{
  "vocab_size": 2048,
  "activation": "squared_relu",
  "norm": "rmsnorm",
  "qk_norm": true,
  "attn_scale": 0.159,
  "init": "normal",
  "init_std_o": 0.0597,
  "weight_decay": 0.0,
  "warmup_steps": 0,
  "steps": 8698
}
Each number is 50 + 12 x the weight over the matrix's rms, rounded and kept within 0 to 99. Layers, rows and columns count from 0.

# v: layer 6 attention value, 192x192, rms 0.048, rows 148-165, columns 0-191
# o: layer 6 attention output (transposed), 192x192, rms 0.0594, rows 148-165, columns 0-191
v148:57 67 49 29 51 47 67 38 34 44 59 54 32 14 72 35 58 68 41 36 48 39 64 65 53 56 65 55 43 63 53 49 48 56 49 49 88 61 31 33 42 27 55 37 49 56 27 45 59 58 45 48 31 52 40 56 41 41 57 46 48 48 27 55 46 43 75 77 60 31 83 42 54 42 53 37 36 63 39 40 47 55 56 34 48 29 28 70 45 28 55 30 44 56 42 73 35 65 38 42 58 75 54 59 58 42 46 78 57 35 50 59 36 53 59 30 60 42 69 66 52 68 36 44 76 58 58 61 42 38 42 70 57 54 52 57 53 33 37 61 62 52 68 55 51 60 59 65 50 50 36 49 62 53 49 27 60 56 59 48 42 36 52 41 52 56 33 37 51 57 15 40 50 30 49 36 53 41 49 44 46 41 54 38 48 28 67 64 44 52 53 21
o148:33 64 16 54 66 26 65 67 55 46 37 53 41 67 58 62 12 71 42 56 47 51 56 66 43 67 60 44 61 51 37 71 49 49 46 62 53 66 46 43 52 58 50 46 53 44 37 35 62 52 80 54 44 63 49 69 52 54 64 59 22 61 48 59 64 35 53 73 68 56 57 60 38 44 44 51 50 44 32 44 35 55 55 34 60 24 62 36 74 37 24 58 32 49 56 42 89 78 44 63 40 55 69 54 60 60 56 44 54 50 49 51 65 65 45 33 63 51 25 22 67 41 51 32 64 53 68 60 23 45 60 56 52 61 34 55 53 71 30 56 21 44 50 55 64 27 72 39 48 55 51 29 44 53 53 47 29 52 51 48 82 75 40 29 48 51 43 70 62 54 40 71 46 46 46 42 49 42 62 45 43 30 47 41 64 61 56 54 62 32 30 42
v149:41 36 58 49 53 46 54 45 56 67 44 38 57 57 44 13 50 41 42 45 47 49 57 48 43 34 47 41 67 65 46 39 68 40 38 50 52 72 55 47 30 41 24 46 44 22 83 51 61 30 52 55 21 36 37 49 34 49 53 47 44 66 59 45 50 38 67 52 57 65 36 48 47 41 69 61 30 52 51 50 44 54 48 43 52 83 58 71 56 34 48 39 61 48 64 61 52 55 61 60 41 26 50 51 40 50 54 52 55 43 49 61 26 59 61 26 60 16 54 39 80 41 60 54 63 55 69 40 35 70 71 69 42 58 58 62 39 46 27 78 41 67 61 36 41 40 76 34 51 43 74 43 20 60 53 39 48 80 67 46 72 47 67 52 24 63 47 31 71 53 30 24 61 50 55 33 46 56 73 53 31 52 53 30 59 35 44 63 42 68 56 38
o149:37 47 20 58 19 26 52 47 46 41 43 39 44 23 54 53 62 47 43 43 47 69 60 52 57 59 27 52 44 46 42 52 70 49 57 38 50 47 48 46 61 45 40 69 51 64 46 58 58 57 78 40 44 40 50 47 34 33 70 29 54 53 48 59 54 38 56 52 54 51 50 55 52 41 68 52 39 40 42 51 76 51 59 66 50 42 53 44 58 52 64 46 54 54 52 46 30 56 35 51 58 25 55 46 46 49 23 39 45 63 43 42 13 51 30 64 47 28 36 63 37 41 38 23 37 58 65 43 43 66 58 47 56 67 40 56 55 50 70 60 59 62 55 47 45 25 70 65 45 50 59 60 40 69 54 48 52 34 53 73 42 53 54 39 59 50 43 52 42 46 63 53 62 44 69 57 24 54 52 47 57 45 60 39 55 66 57 42 35 63 59 63
v150:58 58 45 36 51 48 46 73 32 41 54 73 63 30 52 63 67 53 47 42 61 55 47 65 59 62 71 66 49 54 56 61 73 46 21 64 48 45 50 53 69 54 45 43 46 62 43 58 61 59 41 39 43 43 28 42 42 64 35 33 47 61 48 65 76 58 50 42 33 50 91 49 62 59 41 49 36 47 36 38 40 50 74 46 54 57 40 46 67 32 47 46 57 41 48 56 47 46 43 33 42 46 60 52 61 47 57 52 50 74 54 37 54 36 58 53 58 55 59 41 44 64 58 41 54 52 75 55 46 44 40 40 68 70 43 48 49 59 64 48 75 43 47 36 53 53 52 50 51 68 43 50 33 39 34 44 53 49 43 48 57 60 56 43 65 40 40 56 36 43 56 59 55 46 47 55 19 33 45 42 81 34 51 62 40 51 65 33 40 48 22 59
o150:48 63 67 49 37 53 53 59 45 68 37 57 48 49 38 61 33 54 58 60 45 47 48 49 60 63 30 69 67 42 48 48 42 89 39 40 40 56 43 46 63 30 52 53 48 52 42 79 63 40 42 57 49 67 30 70 92 62 61 45 25 45 59 43 96 58 42 41 44 28 53 55 40 52 64 36 59 45 60 44 45 78 54 48 54 73 27 42 54 81 37 68 48 19 58 49 89 77 42 57 33 63 56 56 48 60 35 63 49 57 47 45 40 52 57 41 51 50 44 61 54 77 43 41 51 54 40 65 42 60 75 65 66 57 42 29 69 47 21 38 44 38 50 47 51 58 59 65 56 66 21 29 44 54 56 44 42 56 30 49 67 53 70 56 46 61 41 65 44 47 49 45 62 56 71 62 50 43 73 38 45 42 47 58 65 68 62 46 48 62 46 58
v151:54 53 64 22 51 45 59 36 64 49 62 67 47 54 44 41 46 49 54 52 40 77 39 18 30 56 38 35 36 43 54 63 61 39 52 31 43 53 74 42 55 40 69 58 62 43 30 45 42 59 63 48 38 45 44 51 52 63 76 52 51 40 44 39 41 45 38 55 54 26 37 56 60 49 57 50 17 29 61 36 40 46 52 52 67 27 66 43 38 35 67 37 55 58 51 44 50 46 30 60 50 54 39 40 73 44 43 40 57 38 56 51 66 36 66 42 49 42 70 30 54 30 38 67 31 53 42 60 65 39 41 60 48 24 58 69 48 54 32 62 39 56 42 53 59 33 62 54 32 39 64 48 63 29 40 49 54 63 45 55 49 44 30 60 51 44 44 51 73 58 42 28 45 46 77 64 44 28 57 56 60 73 40 55 52 43 42 42 59 43 46 47
o151:39 42 53 50 31 64 46 41 34 23 81 17 55 41 38 54 60 41 44 49 40 79 63 50 45 28 71 33 64 67 68 60 32 46 60 44 83 65 63 64 63 47 31 60 57 58 59 65 37 53 49 44 52 43 53 46 53 45 49 85 43 72 47 35 45 44 12 42 53 40 42 34 52 50 28 52 37 59 42 57 24 34 44 59 46 47 37 49 49 44 35 70 75 72 53 41 27 40 35 44 62 58 48 54 45 61 52 70 52 48 68 65 45 62 59 51 65 45 40 61 50 46 54 49 54 46 40 47 29 63 63 30 43 31 51 46 59 38 62 51 45 23 49 61 44 55 44 42 41 34 57 40 55 41 19 55 51 77 73 60 58 48 44 55 50 35 51 64 56 46 44 43 27 45 60 81 63 52 49 49 48 49 51 49 35 44 51 28 70 59 51 50
v152:45 47 47 43 58 55 60 45 70 57 42 37 66 41 64 72 59 54 55 37 74 65 16 38 42 32 35 50 32 56 57 52 55 34 56 44 46 30 48 33 52 65 76 68 54 67 56 55 51 38 48 35 51 71 59 29 61 53 44 38 42 53 48 63 16 31 67 69 55 37 65 46 69 58 50 59 62 33 69 66 30 40 46 63 59 62 53 41 54 70 70 57 68 43 30 54 58 28 48 37 67 45 40 35 57 51 23 65 53 53 48 45 39 50 47 56 41 55 61 50 32 37 57 32 39 15 64 73 52 48 38 54 46 68 50 65 56 52 32 46 47 56 68 81 36 41 39 65 53 34 52 53 40 35 34 39 51 79 34 47 22 45 46 39 63 45 65 71 42 83 34 58 63 41 52 51 40 44 66 46 55 37 46 47 42 44 26 48 38 40 25 57
o152:62 64 55 50 54 29 66 45 39 38 55 49 40 48 64 45 43 47 48 59 51 61 49 47 62 37 35 35 62 53 43 46 33 57 30 48 58 45 46 19 72 33 43 50 28 29 34 29 49 60 45 27 68 58 74 63 53 51 50 58 55 71 61 38 61 40 60 36 35 34 57 48 64 30 65 58 49 41 75 57 47 43 32 44 62 77 50 66 67 82 36 43 41 66 65 20 38 23 64 27 39 51 64 62 47 50 61 63 59 57 56 51 50 61 47 70 60 30 48 55 59 52 51 51 48 41 49 75 65 66 76 61 41 43 53 46 36 69 62 35 49 50 47 65 50 53 40 59 45 34 32 47 50 38 42 49 67 34 41 49 52 59 24 65 46 65 55 47 67 42 43 36 42 23 48 58 49 48 45 37 61 51 52 28 37 30 43 24 60 47 22 55
v153:58 51 65 56 41 67 53 43 53 54 57 53 59 71 68 20 56 55 72 61 48 68 48 55 48 79 52 48 59 35 40 55 72 56 66 47 50 29 37 48 58 70 52 51 46 61 47 47 56 56 39 37 53 37 22 45 47 30 58 34 53 31 52 53 32 50 31 55 52 47 46 35 48 46 75 49 44 67 58 60 37 50 48 42 49 43 45 45 43 23 74 48 62 69 48 84 70 48 20 55 50 39 62 77 66 64 45 64 69 32 33 45 66 57 55 39 64 15 61 61 59 42 62 76 43 22 57 46 42 53 46 69 60 52 60 40 36 42 33 49 39 48 34 47 69 52 64 50 32 47 67 44 66 41 59 55 42 53 56 36 52 26 39 62 44 81 64 47 58 31 43 31 48 52 37 41 20 49 65 57 61 55 67 48 47 49 59 43 57 60 31 50
o153:50 20 35 44 59 54 66 11 30 58 38 64 12 67 50 30 65 63 52 37 42 43 58 40 60 56 52 65 68 62 51 65 61 53 41 61 35 36 48 46 63 37 51 49 47 56 47 56 30 38 50 54 52 48 45 64 32 48 57 53 50 31 32 50 59 79 64 53 57 48 70 43 40 48 53 57 60 47 63 54 44 66 51 45 37 44 27 52 53 54 61 44 42 65 46 49 61 45 43 48 30 47 34 37 47 19 66 60 29 34 65 43 62 50 50 47 45 52 47 46 82 55 62 59 55 71 39 43 76 29 65 30 60 43 50 38 52 32 40 53 54 50 61 50 41 61 59 47 63 53 46 67 45 45 38 49 52 42 45 40 35 62 67 46 58 55 66 47 51 75 41 37 75 49 35 58 42 33 53 60 40 29 50 47 47 34 50 39 44 43 63 31
v154:65 66 30 49 60 58 36 84 54 42 57 67 51 56 48 57 54 53 28 49 59 34 40 46 54 41 70 61 28 56 67 62 46 37 37 52 57 41 58 63 31 47 55 32 52 66 45 33 37 35 41 44 73 50 71 35 33 36 43 41 54 68 72 67 65 47 53 39 53 62 47 49 50 53 40 50 57 44 55 43 81 60 75 27 48 42 40 38 64 80 45 59 45 20 41 50 46 36 44 37 63 55 36 37 40 34 55 43 18 70 29 41 68 69 53 68 57 40 63 63 43 59 71 26 68 78 57 44 56 57 53 35 52 48 71 35 54 61 58 43 53 55 42 38 33 75 35 70 36 50 40 61 73 48 31 27 48 46 48 57 58 56 53 52 50 30 45 45 48 64 60 58 26 55 42 67 72 46 34 39 46 46 44 50 49 50 54 52 33 29 49 57
o154:38 40 48 61 42 49 56 39 43 66 45 36 34 65 39 56 37 56 53 49 38 33 42 65 45 37 46 53 34 57 46 38 61 54 43 34 55 35 57 59 64 83 26 56 43 57 20 40 46 53 39 61 38 67 26 71 69 62 74 32 51 41 48 56 62 58 52 61 63 77 93 51 44 50 48 43 51 41 40 63 53 68 48 49 44 63 40 47 56 48 47 71 35 35 58 65 51 69 38 53 48 54 37 50 38 59 57 71 46 56 41 49 58 32 67 50 59 69 37 52 38 47 93 40 55 53 58 57 72 67 43 65 34 65 57 29 49 22 54 42 49 29 47 39 30 38 34 65 37 37 52 70 32 60 47 52 58 54 76 71 58 11 53 46 53 42 22 53 46 34 50 62 52 65 57 52 49 63 63 46 47 57 41 49 41 56 32 48 59 51 56 46
v155:48 62 45 46 50 31 52 66 40 46 57 35 47 53 45 71 62 51 52 56 42 69 45 56 66 52 42 49 47 63 41 39 44 60 40 49 30 65 57 32 47 49 58 35 57 25 46 61 53 26 45 53 50 48 56 55 51 63 23 35 48 72 46 46 63 49 39 57 57 47 46 49 49 60 54 56 32 48 64 41 80 38 58 45 61 47 45 48 43 51 40 61 36 53 48 45 29 41 57 53 50 23 66 29 58 33 52 38 25 56 42 66 43 46 44 32 45 59 45 38 65 41 52 52 42 50 45 67 53 50 49 34 58 49 36 58 59 41 47 51 62 29 49 36 44 50 48 62 63 69 56 69 49 58 44 50 35 39 37 30 50 60 67 54 72 54 53 63 32 47 55 68 34 54 45 63 63 64 35 61 69 62 54 29 48 49 45 61 46 42 62 63
o155:38 36 55 43 46 47 52 31 20 29 57 75 53 51 54 43 50 48 40 28 61 43 63 46 51 35 42 53 47 28 58 41 60 68 48 34 58 46 54 50 41 80 62 65 33 69 61 39 43 52 45 72 66 44 54 31 52 68 55 37 40 26 49 51 45 38 53 45 46 45 65 55 40 53 40 55 60 35 55 58 59 33 59 54 32 49 66 35 72 60 57 63 55 48 41 34 31 66 41 57 11 42 43 49 57 28 51 48 60 54 53 41 22 50 50 45 40 45 56 56 62 51 34 20 67 40 53 60 21 40 66 40 45 55 33 57 48 59 48 76 58 46 61 50 57 75 57 54 51 49 35 40 50 39 38 61 65 57 43 37 34 44 63 39 38 48 53 20 43 54 47 23 55 63 53 26 68 61 55 46 39 45 47 57 27 37 56 66 55 34 68 67
v156:40 55 48 56 60 43 52 59 49 35 47 42 54 47 38 42 49 36 53 46 59 48 13 64 43 46 63 61 32 61 41 48 46 42 57 79 41 53 36 54 44 70 69 57 41 52 59 57 50 40 42 29 53 60 66 56 48 46 33 49 46 67 55 56 78 32 36 48 70 49 61 63 57 46 38 56 45 68 39 55 39 47 60 55 54 70 64 59 49 71 63 55 61 29 43 46 50 41 46 45 59 55 64 34 71 52 74 54 45 52 51 52 59 60 41 44 35 55 69 62 54 46 46 58 63 44 59 62 29 57 67 49 54 39 59 46 33 19 74 46 56 41 45 47 68 32 55 68 68 29 42 74 50 39 47 59 46 46 49 37 49 56 45 63 42 39 47 59 44 45 58 56 53 35 44 81 59 49 45 49 43 26 45 78 57 64 54 53 47 51 45 51
o156:59 51 26 55 56 68 56 46 50 62 34 58 33 52 73 46 32 58 52 49 41 56 66 50 41 50 46 25 56 51 60 55 60 41 44 43 28 51 44 59 45 36 30 40 50 73 55 45 53 45 53 54 42 41 38 51 58 49 40 58 56 48 54 32 26 76 61 72 48 51 33 37 56 40 67 59 57 44 61 20 70 54 33 56 46 70 55 53 37 18 34 43 24 42 59 49 50 50 70 40 52 30 50 72 50 47 28 54 69 45 61 44 18 46 58 43 33 41 51 37 42 42 59 58 48 49 51 62 77 58 46 46 52 47 52 62 49 66 40 50 40 39 74 45 55 47 32 52 55 65 31 53 72 75 32 57 52 36 55 61 43 43 53 58 41 61 46 40 78 67 45 46 41 63 46 57 43 62 44 58 47 58 38 48 56 45 63 50 39 39 48 73
v157:48 55 44 40 40 50 69 63 58 59 66 69 57 52 66 55 36 45 48 52 50 29 50 35 31 39 57 66 39 59 31 40 47 46 65 63 62 54 48 38 60 47 61 30 41 70 44 41 56 48 52 69 31 39 44 56 80 48 45 34 48 50 58 52 46 41 70 54 57 47 67 56 36 29 49 48 59 38 47 58 63 32 40 38 53 71 48 53 56 44 63 34 56 61 34 38 37 42 56 55 42 49 77 77 46 46 46 76 47 72 40 50 46 43 47 45 57 50 70 45 62 58 67 34 57 44 58 49 45 56 43 40 82 57 46 54 48 42 61 49 50 67 63 37 50 51 38 56 52 66 55 66 45 36 43 47 33 59 39 54 62 37 76 47 40 60 56 42 51 72 47 41 47 37 38 35 64 62 46 47 35 44 58 58 62 54 46 60 54 59 71 73
o157:41 71 57 73 43 36 54 48 48 44 39 68 42 49 65 41 38 60 54 31 51 60 52 61 29 65 50 44 51 59 66 41 59 35 53 43 58 45 68 51 50 51 61 55 51 44 75 55 59 37 31 38 75 55 49 59 50 64 50 57 46 75 53 56 60 54 70 54 69 61 43 52 61 78 42 39 40 40 49 54 51 54 32 44 51 77 43 43 48 42 54 29 30 66 53 69 57 43 56 46 24 44 49 46 48 35 48 50 25 41 46 51 57 41 49 63 32 44 44 49 38 67 33 43 66 54 57 39 44 43 41 52 44 61 31 55 43 71 68 49 68 28 51 71 52 56 60 57 41 60 45 50 57 54 50 58 42 52 47 55 37 49 60 39 61 54 44 59 51 48 66 58 42 73 59 68 42 34 50 35 40 44 66 46 57 43 38 54 48 51 35 41
v158:45 56 49 40 39 58 48 44 51 33 32 48 50 59 52 41 46 60 55 56 47 49 50 55 31 43 61 57 54 48 51 44 68 64 69 50 38 30 56 30 42 27 32 50 59 47 63 46 54 64 55 55 42 32 52 63 46 40 44 44 61 46 59 41 64 44 49 44 44 41 60 63 37 29 52 45 47 47 45 61 32 53 52 42 65 41 40 61 59 52 56 47 43 39 60 64 48 42 48 52 87 44 47 47 55 44 32 54 42 72 25 52 48 43 26 33 75 45 40 63 51 41 53 69 28 59 57 57 32 41 40 35 47 43 76 62 43 67 46 69 22 36 40 51 49 42 63 59 33 45 54 35 52 55 51 48 63 53 41 54 52 60 38 61 54 63 58 28 65 50 24 45 79 50 46 46 34 48 42 64 45 63 50 42 49 48 59 52 57 58 62 51
o158:03 44 68 49 58 49 42 42 54 76 27 44 48 33 47 45 40 57 37 40 37 47 45 48 52 33 38 54 59 16 59 39 49 28 29 58 61 45 39 48 64 65 45 70 45 50 18 64 44 43 33 54 43 57 51 36 42 47 77 48 36 65 31 36 43 54 59 51 43 55 56 44 28 35 40 49 64 55 55 54 58 51 34 56 48 44 39 71 44 39 53 36 63 57 47 59 62 38 49 50 46 60 38 44 68 43 45 63 60 59 54 44 61 45 62 59 55 59 40 67 60 37 62 53 62 64 51 72 45 39 62 48 79 53 36 53 79 67 54 79 62 42 60 64 65 30 47 44 52 51 48 50 52 34 50 46 34 43 38 48 43 58 29 34 53 41 53 71 45 61 50 60 45 58 39 58 74 66 43 59 33 73 53 54 54 43 43 71 42 64 60 35
v159:43 55 47 61 54 56 58 34 51 50 43 67 50 56 45 70 50 63 35 46 51 45 21 64 42 41 61 67 56 43 47 68 46 65 36 58 27 46 56 57 63 54 56 54 56 50 53 37 39 55 44 39 53 82 40 57 53 51 51 46 30 50 55 55 69 58 35 30 39 75 42 54 45 64 32 69 48 54 46 65 51 40 59 44 66 68 58 39 39 46 55 47 32 52 42 48 57 49 52 39 51 57 29 35 45 55 58 46 61 39 43 48 49 34 50 57 44 60 53 48 43 28 62 43 21 47 49 63 59 51 34 52 65 54 61 58 48 46 56 41 77 40 31 72 53 56 58 58 60 67 52 35 35 31 46 52 47 40 44 36 47 48 52 45 52 76 33 65 50 41 48 56 58 48 42 64 50 51 48 38 45 35 41 77 54 41 51 38 48 42 38 50
o159:59 32 38 46 45 62 36 44 51 43 49 39 46 40 49 39 43 51 54 61 45 66 51 49 70 59 70 59 34 51 80 62 40 33 51 44 61 61 54 42 32 58 47 51 48 44 56 35 66 52 36 60 51 41 38 55 57 37 35 65 49 50 41 38 45 49 46 43 40 52 52 45 55 45 70 75 56 59 45 19 66 61 58 42 38 39 40 60 32 58 43 38 66 38 69 60 80 47 50 37 61 48 44 43 51 46 49 44 51 46 31 49 71 49 53 47 49 60 45 33 71 71 50 36 38 25 62 36 56 81 80 65 63 32 33 46 61 77 50 48 62 49 51 68 38 34 36 30 41 76 52 55 60 38 40 64 53 62 35 84 53 43 72 62 44 29 38 26 45 43 57 18 46 21 54 65 56 25 58 45 41 60 53 39 70 43 52 53 63 58 55 32
v160:35 43 69 58 47 54 61 51 57 70 46 57 46 40 63 55 19 42 47 39 41 55 63 61 49 49 66 66 52 57 55 62 29 30 43 39 60 49 44 58 74 48 56 56 37 62 37 57 44 39 34 53 49 37 38 35 39 65 56 68 45 61 41 47 58 41 52 77 51 50 53 44 47 51 57 59 39 25 48 56 39 52 52 62 55 40 66 47 66 44 40 42 60 66 58 75 55 79 59 70 53 61 31 75 40 71 56 51 57 47 35 35 71 73 31 42 69 43 62 58 71 44 29 57 58 47 55 35 35 68 52 73 38 42 43 42 44 40 63 51 44 53 52 49 44 30 57 44 40 56 57 54 37 42 34 56 60 58 38 29 52 48 61 67 48 56 46 29 62 45 28 25 73 62 43 32 41 63 56 45 42 60 71 63 38 33 67 40 55 55 44 60
o160:47 66 64 55 36 50 48 49 50 58 43 37 41 54 62 54 37 52 31 54 49 41 40 57 43 49 46 59 39 67 39 33 55 72 55 39 41 75 46 44 50 42 47 50 63 65 24 51 59 60 53 57 40 54 39 49 57 40 38 62 59 58 53 71 85 48 55 40 53 56 47 15 31 61 34 47 41 64 61 39 46 40 39 51 42 25 50 35 54 52 53 66 31 43 47 46 37 45 45 24 36 49 14 47 47 60 51 47 38 31 30 55 57 32 43 44 40 47 53 62 36 71 68 57 48 31 62 39 39 46 69 47 48 49 59 32 58 42 59 47 14 49 45 64 42 48 45 61 54 79 54 51 87 49 49 61 32 39 47 71 59 50 49 66 43 47 77 57 32 66 44 61 33 61 40 64 10 35 57 51 43 36 43 44 59 59 62 52 52 31 54 55
v161:40 49 49 29 52 40 48 15 63 49 52 32 19 53 54 54 43 46 40 55 19 61 26 44 51 32 44 35 40 40 58 49 40 40 50 55 43 56 41 34 46 72 45 53 46 35 35 53 52 47 68 46 56 37 48 60 55 44 60 53 48 47 45 65 36 37 46 71 62 51 35 44 72 41 66 47 35 64 62 30 34 53 36 51 38 45 63 57 54 56 64 40 54 52 71 40 65 41 66 51 58 40 36 55 45 49 52 59 61 34 64 61 47 35 46 50 51 64 57 47 52 34 61 48 59 44 60 45 66 41 35 77 46 39 57 56 40 56 58 53 20 56 75 52 52 39 52 67 52 57 47 59 67 56 69 79 54 49 34 45 26 35 51 35 60 49 55 36 48 48 36 54 58 58 47 55 38 52 50 63 47 49 45 54 44 48 55 63 73 42 72 60
o161:44 46 46 51 47 20 56 49 32 70 55 42 60 65 34 45 58 60 34 57 74 48 53 46 58 51 54 16 48 38 36 61 55 59 64 34 59 74 42 52 28 52 43 45 39 66 52 38 49 59 41 36 49 49 60 31 31 37 55 61 48 63 57 38 34 47 40 47 45 72 55 45 58 28 54 61 33 41 42 52 42 34 42 68 65 67 51 45 59 45 52 57 57 58 60 58 41 45 55 59 55 59 59 51 37 57 63 69 50 55 50 83 45 46 34 63 26 62 56 27 38 74 40 53 51 50 34 63 66 47 38 67 44 34 60 58 40 50 40 69 78 40 37 43 43 67 55 51 75 39 72 46 69 71 46 38 79 64 42 74 54 71 35 45 62 50 66 43 43 47 59 41 41 56 42 44 58 40 30 31 36 38 55 43 48 47 52 31 53 47 39 43
v162:57 72 25 61 67 69 34 43 48 34 51 49 63 43 47 66 39 41 63 54 53 64 57 25 44 47 67 33 70 48 37 49 54 52 62 45 47 73 54 59 58 34 48 53 64 44 53 53 33 55 55 51 59 55 49 48 64 44 60 48 55 26 43 56 44 40 56 66 47 60 35 43 42 42 58 50 70 48 38 35 32 42 43 42 46 53 51 42 28 71 53 43 67 40 44 17 50 28 63 42 51 45 63 63 38 52 49 35 45 55 49 39 57 57 62 38 52 72 46 56 34 39 36 66 61 47 52 37 64 42 61 38 27 40 60 38 48 43 35 37 73 81 29 68 54 47 44 65 54 51 50 60 64 46 51 26 52 37 65 76 36 44 52 71 69 37 68 61 61 43 58 44 38 51 40 46 58 36 52 45 44 52 36 52 64 56 38 62 61 56 32 43
o162:47 57 52 70 49 45 73 56 55 54 58 43 39 57 22 40 49 59 46 47 63 61 18 29 71 33 37 61 70 53 64 44 41 44 52 58 71 56 40 40 55 37 39 57 58 44 76 52 54 60 64 60 37 24 56 45 32 30 53 49 36 51 62 63 37 65 70 41 42 54 54 46 58 54 65 62 58 43 24 47 72 58 57 69 68 42 51 38 36 29 34 41 56 66 43 29 31 40 63 41 52 54 54 56 56 42 46 64 65 50 69 63 52 51 27 60 56 54 40 37 39 61 60 62 47 53 44 43 44 45 67 53 49 67 67 51 50 26 66 34 41 37 68 42 29 33 43 34 41 46 68 50 43 46 68 66 53 57 58 40 67 49 26 43 61 33 43 22 37 47 56 35 69 59 41 38 45 32 68 66 48 54 83 77 61 54 41 38 51 66 26 49
v163:50 63 39 80 72 37 50 73 39 33 51 55 69 59 40 46 52 41 47 64 72 42 66 38 42 40 68 35 66 76 31 46 52 36 35 28 52 32 66 56 50 45 45 33 45 37 54 33 43 61 47 45 50 59 99 48 46 42 53 69 54 52 39 68 63 39 38 29 38 65 35 51 55 56 38 58 66 59 48 41 55 65 42 56 54 61 41 60 31 77 49 65 27 59 50 39 28 46 37 36 47 59 16 61 48 28 69 47 45 66 52 50 44 45 62 48 59 58 45 46 35 69 64 47 59 67 41 56 42 50 57 40 28 61 42 44 38 50 55 53 74 50 38 34 61 82 47 58 58 66 37 30 51 67 49 53 53 45 54 74 27 71 45 34 58 12 33 43 58 39 68 64 65 50 85 51 56 32 51 60 49 58 67 41 55 59 53 52 49 46 59 48
o163:43 22 69 68 36 58 37 53 37 54 36 62 35 39 36 50 46 61 63 59 71 29 53 51 56 31 65 58 40 60 58 66 27 17 45 64 29 49 67 52 50 43 44 37 45 56 38 41 68 45 61 35 27 43 32 59 53 54 66 51 58 38 32 49 66 44 46 25 64 67 59 53 45 56 39 48 55 40 50 65 63 77 48 52 64 65 46 60 76 46 46 69 57 68 37 72 53 51 62 64 55 55 40 54 42 45 60 45 53 57 64 40 47 49 46 64 59 47 58 57 20 62 37 44 53 50 42 32 45 60 45 50 61 38 61 62 73 25 45 57 56 50 35 48 42 40 74 51 64 65 23 34 62 66 32 64 47 47 54 52 46 52 55 45 22 51 57 39 72 46 81 44 28 59 51 38 47 42 51 53 62 42 70 45 68 39 32 45 41 48 45 62
v164:55 48 62 30 73 59 52 41 72 49 40 19 46 55 21 56 50 42 32 26 43 67 52 48 58 64 61 30 51 32 33 39 64 38 43 43 51 30 69 57 60 54 74 56 47 42 48 26 45 33 67 51 66 34 64 34 41 34 60 57 63 58 58 36 67 59 33 53 60 55 25 34 76 46 41 29 43 53 59 42 39 44 56 66 59 24 64 37 37 42 42 63 50 42 49 39 38 73 38 39 70 52 17 48 47 62 37 53 38 35 59 35 37 47 61 55 49 40 64 44 36 33 49 40 43 52 44 55 57 49 59 21 50 36 51 44 64 55 33 67 50 63 62 62 46 33 30 53 60 64 55 37 56 51 47 51 59 74 56 63 37 43 56 66 63 52 32 56 80 37 44 68 45 42 78 42 44 38 50 38 36 51 47 49 67 44 40 58 62 33 46 23
o164:42 42 40 58 46 59 42 39 43 27 61 28 30 39 24 46 51 50 49 49 57 58 68 56 42 25 51 39 57 38 76 81 36 54 54 36 45 74 46 57 48 67 22 34 76 39 53 55 75 54 44 51 42 64 58 40 36 44 45 64 54 30 65 49 49 47 64 25 58 35 32 56 48 52 56 27 59 59 56 51 31 61 36 72 57 23 63 61 66 51 39 63 45 48 50 34 55 50 59 63 40 41 54 44 60 54 46 61 47 75 50 56 62 23 38 65 76 37 77 33 41 59 68 62 69 45 43 60 46 31 36 57 43 56 51 56 32 55 39 25 53 62 69 48 48 58 62 38 55 56 27 42 40 41 39 56 60 52 71 65 43 38 37 24 40 58 42 36 34 53 40 18 29 37 34 26 43 58 48 58 45 56 22 40 56 80 60 35 37 34 58 73
v165:42 52 37 47 47 59 80 45 47 56 53 49 71 51 62 75 50 45 39 35 57 38 47 34 54 27 39 55 59 69 41 34 39 51 53 51 45 43 67 48 46 37 54 50 61 57 38 47 43 53 45 46 42 50 31 49 46 44 33 39 41 72 51 54 41 42 32 53 32 47 26 62 67 34 62 52 48 46 49 40 48 59 63 68 45 44 63 50 37 67 58 47 51 43 54 44 39 31 57 53 56 60 65 27 58 51 66 36 53 56 66 42 35 44 57 67 49 53 26 67 51 39 47 30 61 51 44 48 51 40 58 54 50 53 56 52 47 79 59 49 75 56 63 36 41 68 39 59 69 52 55 38 45 50 44 40 49 58 38 41 39 48 52 52 32 48 53 30 50 50 76 51 40 34 51 72 58 40 58 79 60 50 46 60 51 91 32 41 43 14 57 61
o165:27 61 74 60 75 58 64 77 64 35 62 39 55 53 54 38 57 52 45 55 49 81 58 33 43 46 63 36 60 58 33 66 55 56 49 53 47 45 59 50 32 54 39 61 54 53 54 48 64 53 40 41 36 53 35 57 60 21 66 61 47 48 49 48 51 82 23 60 42 51 45 28 66 33 33 63 70 42 95 43 62 62 37 42 53 52 54 48 75 59 45 44 55 63 63 56 50 51 57 60 36 52 46 41 25 68 59 36 47 60 37 33 34 41 54 69 50 51 32 54 58 59 38 51 59 29 47 38 42 50 54 30 30 54 50 48 64 82 58 50 59 68 31 48 47 53 59 66 58 34 47 54 37 50 58 33 68 25 66 56 56 67 65 65 65 25 55 61 36 43 52 66 45 53 41 35 51 62 45 73 52 49 64 44 45 32 37 50 45 47 57 57